Weights of a small GPT-style language model, trained from scratch on English Wikipedia.
Size: 10 layers, width 768, 87.1M parameters.
Training: a variant of Muon for these matrices, 6559 steps.
Each number is 500 + 25 x the weight over the matrix's rms, rounded and kept within 0 to 999. Layers, rows and columns count from 0. Numbers have three digits each.

# layer 3 MLP down (transposed), 3072x768, rms 0.022, rows 1494-1527, columns 288-383
506486514502505453482498516535475486504521509497428517540520544496471486473496521482497509492506476463519445445487485505489492500504502532513492480500510494475480478513512513480530489452492492554525519535511474510470451477560502512551531510479485502495488532521502468486518495487463491480
496507473531514502485492498476504502462513499460460513492515476517501445531496495513501489471498466462513486500529517470527475491485500531487494534509551503495505471506452517500475484485454518508509463515467486539507487469498528529494503476526510508483557494515554514481525485450491511485
502450521536500487532483502524441523516508542510478478532526493522494511516446474454510496478509500477494494516505474465513485526457493508463450471504488526520514470488488526525501474517520522516496485492475492492509499518523528526485496466517497483495474488518493478501504479465507494475
471515533504506479477480538526452472535502442490519484477466480531515511485511498537499469436539457479507508468487464500507522508453479479486522537455485477474501507503484475487475491489483536503490506522538492495530526497506498418526487516535480492463509514530492482516522492497528524513
491527529493469480498501490494510469509483486511500503514487491475506525536492497546483480498486495502456517504530512530504493505517465531500444509528508487499496479502515484499470537485522488542503505483477480497474528551488513501458508478530484484485507518523504505492549462528521504492
505513498475471453475483506499494506504501462502514485529463491509533507478456483474482506490482486517471509518502515475536492474475483527490507513495514531493546531487457510473502487445494529513477487497530505485493479504465488483501531499517507518512490481484498463503504522474493479512
494503504479484470512480501516529510522495477463529498507490480478476499493507527488533484499505493487503480520449505495499472500511507493518522489487505493510505489499495506537531499505525463513497480505486520490519518471492533536467548496509490486498480482472484508520521484497507532515
495515500466504514489498502457515518548519507522517517479476485489476543519511529516486474492487499499536496493483511499502466480504474499510479540493513471496498512501521488536496494481514506522500478496529498526506474544549501507558501489522477523495496520482508488538459508501479504534
516493481483490500476483502511489499512476506482533478504478499492492498499494508509515520504487484492509505505504497474521505496502501510478495507510511484493499517532512504514521469508515506496540491477484511498528483494513515508495537491494496485497465481493495492511512496504474489523
498496496501522502505554509504506559476544480513502525465490507509496535479528495501493489515509492510489500497527499493505525494504520490528550491493468493459506454480489532501524491472492491493494529493459524492464505515466531479501524547519511480490474494473521512503486470519510488503
516502468509551519485491479492463465508471528529499486493485558486482519537524520493492468521490506512481465514525494469485507503506510510493483508517508508497481572513499491523485518474496537481507481493492519514525519511483509490521489500533491500507512556494508483445491497484494517483
504515512519535541522519555472506472462482467464497481530492466551476531503473544508510529510525527527484471502569503453504495493456484457463525523455500488480481507488465546506511516495499506527497507505502523511462516524502472458511515499516505477497478475546502538533493507534471506456
498457514483486479561489499531519437482504486496568496493455488540491488522538531507499525483488485481514412475523511535464455468533562466488490539496506425550465467521483507506455501476532485507494493479538472462514515481475513463446537529497558538555522450472450428495492492518536556515
501472542505530528552503500485451460512506471512516547518480487495502531537478473501485521524474492466463502490486505506512492500502508531470485531495530562475478464491491523489512523533497507527520471498522487543474500494522461512501518466521573469506505514514515519496525491483499477532
483499518499515527517482499531509531492540480488504462509483536529494520516486500471514498504483487441543463488504490525534499513476498489505486467531466469529505546469482482435472513495510524473511488519490533465478471547478494476512517470527499526552521516453517483490488493471471521513
505507499513529511476550490499481507468490482499475490528499519508485483522497517478487524499507492473500463489525510521494509518507491492523511523487499478482520504479498510457515507474494467509549515491538483492485486495485516503507516482533511537506485494518541519510530519499508515471
497479448531504537448496471603520466451504528415527533533485522526484487470503527490466467439552540570557510443537461485501534489567504486542573463508513462469536544486589518473454570514491517537555443497439547532471518494479587518528487541488500518496496451530503490490454477505436480468
509523510500454477494484512461489471477500452535527498510514508484508512475495519549528479515483490505495503537484517493502515504526505493487483485500492491500521486501504543503492499484488471497496535528508516500496477529499519524510519514503470524470482509499504499509508500512512510466
533525491549467489553507497464483518505519544511528499500470529467522569479513496522531512499519510516498505507518477522524480500534496542515469545456527537519495500483494507519473569466535487490460540502513496517486472447498547469473514539532554475467485479495505493558482494513497521533
494484521471508483507508499521498469491503496512515516532451526572530480492516538559526513481525490526493497493525512516537542505475506513548534518501493461434494446468485466493515534480504480510518504478550538556500512475517511536455520485531485492488525481480526533517505490498503496506
518478500518491518516491497481521463508487506529484512505514562487484473493517535508513536445514506461500534501528496529476439513483486537533518466526496524485545537502480494518511482491473515467474498483493485465473477494517541546498519533500532496538553505527518488505490487467476515515
531514512504538493474515496456483503518483518544442479478504528487476508521543492472463520490500449546488512464508503495536494447547525524498495477531502489556472484506464490510476473464458497500445504486485473498523481485510499473493496513476469463472496524467522509519517510505449474472
510480504471480504497466502537488495491510531524495504475494514480522509505489479513504471521415508501503527480521540529495505476486518513492509457502517457500504508517464508515521533479505479505499503503471507520530524519453529487517480518514486489522521498503504476463489480496518489522
490488543522493478510496451513498476528524531489514488494486506494508523528477458525495521531531475500485489515535504545472520490476492523522511438476514508525540494533515475472477529499496492487506473512466478486475514469535492447486501478517508516503500515493524508464538471505533528483
536528496505508476495515439521473495521495440527488525520479523492449513501518494540481427528500470480481497495510535529515460504473515465511491501466523478491500501496481477485481503519504464500530481479520520481478497493521483534503498498437525512477487483501537510522509505458508542509
494526505512489507482500495512501490503489531522493505522475495518482502507469520463494486505500515504507504499475502509485505511508491518510507492491496530527486487483495509508496489520492479495502505502511497505489470492486535478475499508472484486520492493465486506495502526472519495473
499482565471442522543530478570482488473542479532510482525544540522497449534538553515571528533509531497467419545505489422489465537528478494542478546480538536460460526505503538487516523483467515590516492518525544481479516490467510512497494482456488502488569506504502506476465484482470520483
491502522494497475524527502516489506538526531474498471454472520464494551509488500493499506448490470514482500496491465508491535521500488483525519497526489484470452511495490498505524521502530544516463462503497507543499488462489471506515487497529514502489503492506497525549480476486497488494
513563537513488520544538494536485555499515486506486502502513531469506441493455503434486465497559488490476517515542467495498510503508486515481483544471510527545561526504522495503499456467493536463479516475509464459555502485501545517508486496492513539553499479503457467541504474500486539512
515485552524521535547527544521473529522505499505508473482482460466478481497503517490546489506404475505495510516515498481524471502463537525471466487519505484533459458501504489523474497516501528453496512468507517489474499491515459493487523508488519508510532536494531547512489518510514516518
512544479523493491557471492526463474469491465501526500497480475520523529489537525436522474491528466532517516484490500485523491536445494504466525505499530496494499486521522516463477494486516566498508499479500530462522455495525455465489522518505495467509468471500501510511488520476469498463
527496496503536514504517498494483541463505509512496483483487488532468537486515491494490515502517525519462491509463502515523517511511508492512491514501521462528496455502502524494508475528468502485485504492508519512480506487479522490467518499512445488493550494487500499487502481525514504536
528546476498498496533472534511539495479513524510499563506526476526485533508452523523474548538492465546515485459552462468535520558594517490464434479560510484455508504460505498537548494490538543481489505554528515470563550529523481477503505545507471527533461536541457486513526490465503470475
501508497490477480495524489502489516532525465504508490503479510486522478519511477482495494482519526500494474472496493504503528469487539484494494512505482495479488504493510525508485526493478517487525502520506460501527519478484508492500529463494491493517517525516480495496485480512545523534
# layer 3 MLP up, 3072x768, rms 0.0826, rows 1495-1528, columns 288-383
492497494495510528546484511514505517497517496523495522477488514463474548439501537479496495494501513524498529514502490507511517497537498502467523511488502534495518515457478524501499493520521531515485455506486495528502478550503491477506493536493474509531504461503466490450487519506507458466
508506506459488511499488484467540487513495443487520490474478497465508468490520558530482523558512502529512559467491507516519501475520496503547536540520507473470487542503478483455511494496456510481477485533540488526463506533514474505522482522527480499481508493464506528500495508553521491529
524493504461487523538500440499549474475535528525490503500545541485457476506524512484566505549485512521498494528518509498502488487526508534481507478514540481544474496518500519490510536488491462495487487469464488490474483504508498577487529482478513513525489476470502502482466507471511490471
482471451524515506517514527511531530491539532491545500489490476533485471451504487480507532502494508525535500467479493470466497517504510507530512486492473504502490522502487509499518471498480487477491479527517529514495451457523499521515494506479503487488496478459502501531492487503469512483
487486499544545514511509471513517486509497543511514490473528504491483493493546525509534527505527489505530474492510501556514489503517512495520504488510503503550449529484529505548509504557488475471511487506482511496504533499541517483498472503500508471483525541474530518497495473521529513485
492471512508491545493500498470495510516474511537509501460513517499501519490479475497462496511492500474508498497508530496475510478524477489490490512492498524490466519531478477474512453487470548501521483491508494482494499515498466470541474495490501515498493536481506484481480478516526483517
499487500506481479513491494499477481475498512479508460505516535491517465520487483461532541480485478500459490497509484485487521529473491485495499475522485532504462467504464487497506491519496488488483529496501497476497507504454478506460506512487514465515530507541517514480543486538556496470
500506501507516503512519509488516489496520516487493521498538500499493490502501514519503481512512496502488494503485501531493508485470510504499492488485498519495509505483472505510482524504473508489489484517495504521464517507491502506495452507514512522501535527516510513483501500485520517509
475468514507487477489489488526457440526478493523543487467530527474507492551500528473537530495538519493521539519514480485489489510493476489461459497497515506502473500519504507484484513507503496521509506506529489521519505496517475487516464468486507484528527506502456491465494497493481502474
493520509490493466495525521481541482501501466434523480487517464502536485448498505533512505463477487492510511485470510521484488496494493494488516485520492498496535478502455515489518490522500484504509489510479487482476460489543497497475478520473500505475498465502474537495537497529497476527
496498480518447492521478460522516534533532504541505525481513464460502500479518500470475485500492496496488534475472497536524481505536515531543469467506509526533513502519557477520501499508467518512497483519514450495536475493521505522499513470462519475502524491489511469488490504485532508465
524499495494495535474501526553522508476523511485495500505513480504511485529487551500555527502514479506543502409517535543505455517556502491510529475547532508472503492537462493452535569467482537495512497542487484518502516577542549513430522470509533471490489487486436508452514473495486575516
498533484468464475463520487496517524517531505498477462462521479493498462469485544513513460471530524518542506487513497542488489536486491467554510482518463447543487544470533496523518484495520511453484537481514482488514508483454535485498501519503476495439464483467482503522471483513485471488
487502495497534468511541524458502486512456493541519513490533492506511491504503515510506518479506520511466540484491554493495507443498502536519523488494527531495488466524527522523530500484505488496472480532525497514534465508517519472511488506504481465486499504558473489525493490519494469453
495544483458491509505473487506503514527513548488488498492510475529505529492507518502495477530483495526489514491485469482495512499442489538465515506493489490505513490522506511524485471522504516511446481495468508501508522517499509510499521524457480481517509464469469559451476491468494499489
481466498499507483516506482481508579562483533507480540473513483561539525496551523465479503559474443461413517546488516509537519492456552423461508535465494506498480498510428550533547525471561485484517569515538437445546518508495453466506512483524521448504442522497467501466492550541543485508
466483484482506529500512510525523548541484533484504505492479476503522490536479505473488514503475517507468497476507503511492518497479476496533522502500512512504476489514498462500509530484516507506511466489480507487501528503503482491491458494488555459510549501506482504498496491502473481509
457493500446527521480516516524527516561487470525503494531505505483472438545500522477455478495456494476502518482512480505447517512493546480516528513535528493501527511541479445493468468543445504493543520494504480476487483496530451547508560516481454471505483541544511516508497512530509503499
488527476541450535481486504448492471466486525486548526440518522470464507522500470509500482475464481510537488543462500510512466511508491469476446493506493505524484555495539493530495495501498537527483517507442500480472513491494512499524509539494525522496509521502511514505528526491462514498
503467519488509501520509531505500545472495476476493501476456445520528508504474476489495483529487486521506480490484508501470553518520520507487471524482508482477471501490522536499536503519571487535517492516473499546546489507494445446497480470440493473474442490491506474478497487505513516455
446470492495489571523512503540536467475542503435502510529489559520505477488432517539490483518516517539573486515542491483480537553493506493483504522510473458486476558497506509446509571568486495484565461514519522512500541523502491474505525499475517509524507511490477524534479496529520537514
502522493517508500482523486482526487500466471497507502515512483506508524514499502486513527485570480487501473521475492491510520512507503506485495516502486528491486505496525500534490487537506513502503469507534485496503440463523508484486516477458513480485472483496493532532503492540469511462
510509481509482480497510517513485532499504429538464503495474504514473494503517501477489465487489541498517537467461509468532460484532543485492476552539498502442492492483497502538501504494498514483503490501513555481523519518526468551515506485520482474512533498490483509533487491503519481541
471481465486494476510487529509534510511505561466507474502504467517567486503502500481518531467481501501549490511505476477479513522535484511529514483531468511510483547544510474530517509479453550500478515506497494482515503458496543488529504506557497526529515517524479482464486507502462511476
500472495501502508515512504461468531501495439493485519498529494489507490466535513521508490468520510492483496493528512471511481479488503505512493530486521515479495511509503474508503520478516485511505494497493498509519525496520473511509513489537495487469520501537530481492537473526484516529
469530424547546526534454509483531531502524488508525519508512487496536485436490476456494520499504495467531570487544523501501489464519558480458542455475435497524484474539473549459482519471519520471515493505465504500524460465547532499454491432558531472534489521527472472573482527491546485528
496512496487486525473491516494488499480512494537512494478520497529473463493507469501545490531483521493494478534454519482521456467484485553469498499475526514507554477498509485480491495481462487516549514514476486471472480515509531516559527536484487470487480476546524492484520522510528523532
473447481502532490456452525451528485521502512505527471514512481518518523485555505567477507539502510535479479521462490531494503509500543482487483481517514499448457521486484512513516542533516496542512516526473515490471508524496465439487522528491495466481490534492534518474506537514512474493
464498496448503481478497455521527482479507479523489490476516515516520505509500506485471448514495555521499534497526495513518501475451435494506500482555503538419488558509480453471492502497489483542514494473487474549536507509506529514488512513540528501520465471511507500495482518452506455443
505497513509509456469500514478552518543513553469512476472499520474459450508477484574476495479487544467476492527502525505474532458521476484502483516508480484496504513516465489529479489494484459490491446501521469512439536472490516502490558482474530538509485495521507498474500492515501558534
474507491484468478466486529480535477515519492510488505520509527507524483504484504489512489516504494480539515509546504480469491510504472494518483476485507517495511519519498472515495501498495497493496497504480491461508487488513482502531478497491536504509480496530490489525493510496500480458
525496512509475533475479484476462538531477472482471497498498523495482527522569550506478503502519539497523446536514491555503538508453480524505540527510501465552467549503472500468483547514503543427498475504485488513483464478468495485517484530532502477463515505489494513557487513485502520461
495475501515544540494483494511550472474465552506491532450509516500471524489500505498481511509485481479497538529506511524487468547504484494474521493472530449515534487540500480499546495510515492500515521500477543492487498507499489498529499520506527523469502479489516514486491522505462491480
522472497529487510474517517478512484542476507473526510499499541533441473492489471551525495490480493504421500521498504479533497514519498512485460488477501543453465520542511505496548528482539473466521500503469507471565487487504509493470460495531509449473487465502486504529456517499477451468